config.yaml
hidden_size: 384
head_dim: 96
norm: "rmsnorm"
norm_eps: 1e-05
attn_scale: 0.102
bias: "none"
tie_word_embeddings: false
init_std_qkv: 0.0211
lr_head: 0.00914
final_lr_fraction: 0.0
doc_mask: true
max_steps: 4139
Each number is 128 + 32 x the weight over its row's rms, rounded and kept within 0 to 255. Layers, rows and columns count from 0. Numbers have three digits each. The size before them is the row's rms in percent of the matrix's.

# q: layer 3 attention query, 384x384, rms 0.0758, rows 374-383, columns 256-319
# k: layer 3 attention key, 384x384, rms 0.079, rows 374-383, columns 256-319
# v: layer 3 attention value, 384x384, rms 0.083, rows 288-324, columns 256-319
# o: layer 3 attention output (transposed), 384x384, rms 0.0748, rows 288-323, columns 256-319
q374 100:134052077142155121160177126110064137164111099159126120146135169080184081135147111129145093135164099154131097150129107091166128091143063126170081100110103120098130146164161145119144125173078143
k374 100:127068141160105085104134140135099161127137088103147123159144183070155144178110139136118106185205126146120179140142111154172136132117115133198121174106115125119074132143116126100152121187085137
q375 105:169078192148124077138111133049164124098132189100139137089206085198112068091128124157156143122125129145122096126133120120121137077081134125104141019174168098110146151164142155115110164078167164
k375 099:094130172152116127162119103091110105036104145168106089120158121198153154121153161120160127095079119129118127136119105111126141129079144143128181125172135188122144156181140155132133108160166225
q376 111:131133082085092132138101158074106156079138151112095127109154137162152097119110107091158138093116141147080099108152135101125157103139118089093162130111192141081165113123136163054111131178155206
k376 107:072097134157117140100150142063143090094167123132083111123155119183147143114138117123137157159140152136085102162150160136175132104170117143110164094103163143164176138142098150068174136066134124
q377 109:164151127095120164143127174196173094175166124114142104075135159112141128123119134112137111157153133114131103121163177126105123082134158136121123095109141131163136189124141172085137119096080133
k377 100:097090125151119158120095198103140171142172096083132142079154131138102141160148163100140119209115135113085186074127096169165168106104123078085076164150123169134204164180110141105156121134102077
q378 107:189134114144141183138135119162115095196133106132152123080160141135129157120107116103189075072200124096136158064097160109111167140118147112135180124108201148119099106112129080117124121143113118
k378 100:185099143128131176102154115170132084139106109106144065014081166104120067120140112075149129119192092119173149108180096133113174130215139143136135174123144149180179109163099118154119157127084118
q379 106:167101139139128127130140126201146160087083160151134106170176095140104115180111097179148114099127123164138127176146128186199123163147097182067078155086109146082114199090128124073189169092108112
k379 104:188087107071120141086063091141122091108116141141196127175121178108114122148118101163137131162124127116153126120144114102091104138143185165121125170132101123082129149085134126139172137086075131
q380 111:164127100146066110121122153158101078059151134121152081160177140109076124154173159168193141176131130130117123076121129123185131108127148130134158074136183083170162136146102065180183144144095099
k380 100:113087092159153119102108100058177105138155185111143106109093108148067109127148106128154148157100140167140162163148110062168144151185158048131077134171104130134127149165069108149134120115090087
q381 108:155134181156094083145172120169153130091131165120111127186077141114085094172059143134085116115148183117107095182154180081129118147146123110073115101119128123137134145083038131123154100091104158
k381 098:148127153115075098186138050203168119082123151162138100164159113175155144134120108150153100164182185104086090123119154170135124139165111144094078169103110210094151136131157103143105116134112137
q382 098:160130066143125131159129143104203089140118136189134080158154141152086085111105137126104185142194195135126144172090144148162119140114103132134158166070131160058109113131106199173163074141180086
k382 095:119140100094126142178135149094119182117081144193162135146157104172114171150154081111064140145171115167089188121098097143157105119185122183152148159084053107131168150077148168162174121119136069
q383 111:120106095150124167148119178145096182134111148084132139083133128175101171093083103161089089147062156088112116139115171107077137131173161160130103138149128131177139121109140165155117131101118078
k383 105:102120080141089112147090103123109145125065120092126152101140156145112170178113105168136114114092120177139053133142127150050127198160125169101145184176139167196150145139154143097116083120123114
v288 080:149137209176141118129114120111165109098147100120093101173190173096145075162166108067069163092135114175124169136149182097148140163096145157111073137113145160152110169071154128118124148108146155
o288 093:102127062114099130099152155127104089235120176101190113153079132096130163069142125199132119089123180112163089153172123148094109126126158127150164112094132113091100042107130129160077149152092154
v289 092:161150132181166059084212098168190113208147121171115096161158138107175138171156159127180191152126078131085129113100181110155125105130110152162133133105161119112137194087199107119143103118170097
o289 094:143155095056100160200030140153125102199108152128124178087102126099101134109099127149067096106148174167072095101053099098103091150101134183077079103132119138141119142148071149116135119107125155
v290 088:116125165121115173162171099135161210092134200199155116089163120161195141165159136089080153125139161136111105124147091109180147172097123141143127112159103116121080079133082073124167204139117088
o290 096:181130139148113092149093161102109113236133166105106112156122074108143082094148132174138110069118045122131147108073168115111158087157058176098100156085089128088134158135131169119132112065162210
v291 088:157144091135109138114106169252119185095138122109105123031096128209186085127153177087171121164171108141120149151160108109130108094110097154115135158107103123078160090133152124231149173121101137
o291 096:103128103152163163156138099065125095077139136106125064167138125185155208090149101153107136133085118133060100137139139138141174163133137091095101056119198117135101138112167171077067116150108127
v292 090:113195164170083135124128118107103148144097084106101142118129139056107102122112148106136122114090100090213058155140150176102117123139109143139118101118156136140160162158121072105171158124119063
o292 098:159083137112117134158104098137152147192161191155155133149109158129167078090125097104173141074125116144104120125066144089124090103102079143160128154149119164123112144127157172093082142122155168
v293 086:129030105140195150136159140084118082135108162098183159165103104110120135161114144059130141117130149151132129148164106154079084092136127076140158143117117183179156204103120152115152109138083079
o293 095:124160162139037109096112074193176154026151137146162133144131166124189161142163141152162086174125173154117154103130095044164080207161170208111078122132114128088092081174165091120139180122156130
v294 087:176152160182172160198068164174109159057099142131158113136176111190125102114129119104127073126165085045111163132129143134147147141162133123120127139118168169119164105141164130138160133142079152
o294 092:120139067069143080055124119059169100194112159140078176101149164131125111137133125187062200147109139147126132140115077114128124108130155178071085153110076138122106148130118137104098167148102161
v295 084:114163036115108148094136140106121138126186096166166092094167104101105112127193169172186130071171176132155120169130099105109113109115169159143080142116079094107103087112104076070136141145105128
o295 097:165117096125121104141097142148125106110099134103082158111142175162100118144131089122126116134109143183107097136134215107194138131119111166107168122139129101090149152155137168141100118157151147
v296 081:157156160104132085119148102128162176168131118158119157082187078149130074086181102091122136127093167178079127112122120120171105133094121123100105065162176175208121163132110147114169130165122138
o296 097:089149135100124140157123118109140049190160140139131075178115169093204147155065138132114112094106068112129177166117161173075161124155181140137150148105145090034157082104150122094134116113105148
v297 084:101114169131170174125089128111155148120154128189135117168156082179140111117148127160102135164184167130094099168132156169126126111096125168107163098143144143093120115128171115131168126098101167
o297 094:150191133140166104134107095122064122255101122082093142106123154117185172183110157111164102096124093152127167109123106099104129113141140117109117144137136132133109095069109144120143167164139135
v298 088:135137158153126106157120073116112118108127141128092096202160106171065175098151099159148119162157140150068149166170170109171140179117115064064162165204209124191071170118110129154148131113121124
o298 095:055123105087160158116136152212091142033086168196185176107111164050185099137090159120125140120148116071168139099125110138061117089141097161181108144107076120145139133172124046077119104120077160
v299 079:112087180122091134083071079136113137155155168156094109156116115167065140132127117111137141183133118169101177101126150166144125103088136116127132123162108140143126162086120144114121109150071146
o299 091:187207158112158078094147097133114122144094113093200176097218156125117105144116109104140108024199166103091102128125106130123130163209135113132134162074138131114074133161124174100117101088143125
v300 087:124133103082124162149078111075138114179111143110116099046125134127156158135088189120151173158210073186118136104062162108195131099143146135085091150135140131125121140121124127129122154185148130
o300 093:173134139116063098083192106155145162188138116124131107180108088120139096149102128111114059124080169056091098109117110096099125172089109127129122126150146087098151138115164065094123095125108106
v301 089:160155167095161174129141083125124128157166103098135105150128106052127101132153140141126083092171103109070169097154155145108127163109116116164090108085096071150115103140094114088155121099130148
o301 095:158114124135079095159088102081127091076112181159141133112091113160151177110160175121090148083120134154162131161093168159135142135141142147163192122095101132142145180122117081114117146160150152
v302 084:165112109146139095135110119116137167168161127176184117122113159115169142087168109068170139090125152159123181138152160148163125126148092150147110133102105198127082087101175145105154195101182096
o302 097:084194080139095140104131162161100144068038113122144120176121106137084101172106139196099123120156077162074089067080128073092117168142189072119167128186132055073145185072108092127164078175105143
v303 084:168148130108143170145150117111134134117103116112171056152074164087145138094137151062169124107083128111153135137143142061125104143097084106134081097116183110128141085087118153168126138084128143
o303 095:130077081114112061138059098112143088143168161139119115057193092144090140129128170201109150122100117149147124124136111157146180102126171161150124120106121117087104158158141143140121128123122157
v304 083:141157101113134164138160139108131131124165127196161119108154073107196054142178158064134155135196147069145165138096195151136106094121161073137160116126120099118124146091047096091124119100160151
o304 098:084125160072119115111126096100145143060103111083098127116130149081108173127100131165087104101119076184085156089152113163110156165119096201139120154106095137100133102158142136165138052165152114
v305 087:058084166136145128121103158132138147187104192106168161082118124114078120153100067128072089140034142176169162087138192092112140132113139157137157136084166156157179173151131148074174082164112116
o305 094:153116121093139083142066108107097161000136120086099151116127128162141149121172201122139144131170095126143092166062077122150105139048124123112135138150087080145136129132122114147097166118130124
v306 079:139139125122098085129159109115116101092092133115060136109118167056140116078094049138099166164107117074157125070132093107090125151110139097103072128110097173194123130199150061155155121198149097
o306 095:144145095150165163104147172177107146065159109115152151153135155199104159175081174132156131141119187192072118211142192146142147128147097112110163165148173124115142136158108191062168127079121147
v307 089:119091098161111075129085127130099122125154136132112165111144154144099113107131166127143121150176151145091084156178147137135134150149177127111162137156111119159110143110112100107121075108110111
o307 096:126212113071149138125186141123101108178112120169089180134100182133186161057156078169088164087121112138091137092082145103148097150154108098161116156110124117117204131116198184074078078132182093
v308 084:170105160155069128073083107134190134170126161105065192143112150123138069102094146094215121105104157150115119146103176113111126114153169148152158134166142085167107146101154152082123152139135120
o308 095:107137136129160073176149127157134091058146102130157131072100106123060158170131091138097130138193117091154174115159123145092120114119112107184141095167108179143143159161115063134162129117120121
v309 089:142123137115135122095172138139124111103146092105114156141121158073072064099125107133136161105073139110148121156134167131102113060117127150149135125165128190195095163140102153099138085107061117
o309 102:096072116129136124163114126146132109000099158105116126169154139110106147152111155080111096138083111175133121108126110138153117159115116088125127150090176106112123112150151093120103170212172146
v310 087:109124172119066130184140105099071156164103184130150166145063087096123107133121145145088095127112096119124149131131142116124165102088165128117104151099110136135159096213097166115151082117209133
o310 093:106133141077187135126117092122166161182129073109150141112091138121180168181167162168117154128136145135139109164177153167194085156072126131112080161140143096121095125057191101114108177139097133
v311 087:107157141118123154112066166130106144070139118128134096116134155143125101148158097149173132081146094138122145083137131106148160113129144106117134105076184114138164142203145129129181164098092138
o311 095:165122176140137135164127157089137146132121078134133120139072118076100193123128154094104197161085175089134107163144117124131154125084151182163117107198102111196123133130146107157111078161142066
v312 084:140130081112125095123130120184129068151121162073144134106118128166056077091083101163135158078174169134145113085138104104176087060166124094162111094130159195144175174099119127100153183169135103
o312 097:122153201138130143121129148104139119110118105128162166092181144140095195132154055089078141176129079124149155177152184130135180164134156103073128158126126129187083093144151090182141092047131130
v313 092:153163126141182075125138087163124110151126145179147162091119157115121105093095139158199146091113178129091142133104095099085179161096101084061159121185125102149127095123113096121136138102142100
o313 105:161179159151110162082090130121149121227090101068060105197115138141127142130083124080126107173146102130153135089127115149147085089148103110127133120137156157156146159131169160095105094147115087
v314 082:057142159167134134145150146136113154129140093124139098134164141099146148185114104104120118082116132128182122218097157122157130142122093122165159060145136130140163165119069112121092135099137147
o314 093:123128089134142125115126160151226154053100164160127137101198089113042150141150162157090149105124114143111094054089171149092070143117146160108056140177088116108134069143150160176153165161153084
v315 088:103113074145123156087143145139152116137150127120116137197132144159120119173093194137178126066169094098139079169148105105109126140131147128082086057130116181096123164124144165145083147107080118
o315 096:158159164089185142133150157113142169082093146150107097079104183123118071121111163128094107143122111097160113050154150119156112141102129117126169086099143093184143077179136136104193156126182154
v316 086:123126151149130164173145144079063115138099091152159041111084109170099145135174083121121120146091119130096154127115106112163157122138060112146168101075106156119149088110113092143109138112076147
o316 098:139103146151174142100146138150170120146097149115140176109130123078132133135142135158073130121123133066109091159133161185110148091106199154092098108102103124132046162155136150164164151185166102
v317 078:142127138144113151109046146168137124117132092113158136127121135130104103119136106129156135167092082136153150124132160129152101148114081075122089090181155117143141174156156174163090168137125140
o317 098:101142135101188118169136143087082178184152126100120121135103135125107164128106124129091137090137153107149132116139145119127125092143165161113146083102125177095125132062172083102139092119121125
v318 083:127122118111163087134096096158202077110098095147123135075097144117113118096115107107085210114110131181111087076135134133151085184174155095173093154083099080117151182208127142151197147161122154
o318 094:136092211116147193100165119102124144161149146131147145133111105121098165099122163161193111134171104131092115164129141114064124118200120117134129124156152193088112118145127133089091062088142141
v319 088:131149102195130100102146133134112134158116108212178119110095097091175157103145122190112085092125142123175156149121104112169123170182131136138073144154128138145112107098155163136109177113110123
o319 099:117121100119108118137101091109127139163143112117145148150134185201086077175167162064131166127171146181110058101159133041124097118090144139140125176134096115141146136161125131174127116116114129
v320 082:181161089138084128099134170145136084168109196113150086115133037156104213104153144106174114148104131122177142115139115167133098125162143100194150157107101146137137050073109160108156074087121109
o320 095:111110132126096121116142103115123176179152147157100204118161145129137103163089106128079098119133089104109114116130139062152146139084132111153070123146175131115094154126077135161127135158192148
v321 086:107124099085178185137122153083129175101149123132164148061131113124093149143148111139088130116182137128131084185149060154107089141094125147114191088138135157121143141149127164165160112074132133
o321 098:138196153147138069192144138121099086091045125075119093192117113118149107212171138134129134157078076110178129104127118102111170163119155161152070106133126094122179087089152095132147101205113166
v322 088:128142142161126118105110183113153032127147176146123145135146157149132120116132160129088172105150106155171158100142188125122089077139125077113133048138110133153174168160100138159126124054169119
o322 100:105137117153113144104187084162076176195121121145103171111096123107151159147120108103138072141129129137132095155184089126133130195172161165119109155134168101075067116088161104064135087153124190
v323 091:157180091135108085109158062156157130200157186069181134100151159114111120155087108164167121142130151103093111147142134059175085116111103095103170098196145134144167111165109090157114102122112067
o323 103:142081155081163153120132209109093146151131056173017105138058125116144132033140138061105168123103099133125076133157137104089140119138086104153143149102152105107106149162194196135147092138094103
v324 087:143075102137151153107125144149101086127113186060094162073142104141162204174096096088126188086166111072102111095141160084093107100111167143148128100149108113072141120179148155071144145117154084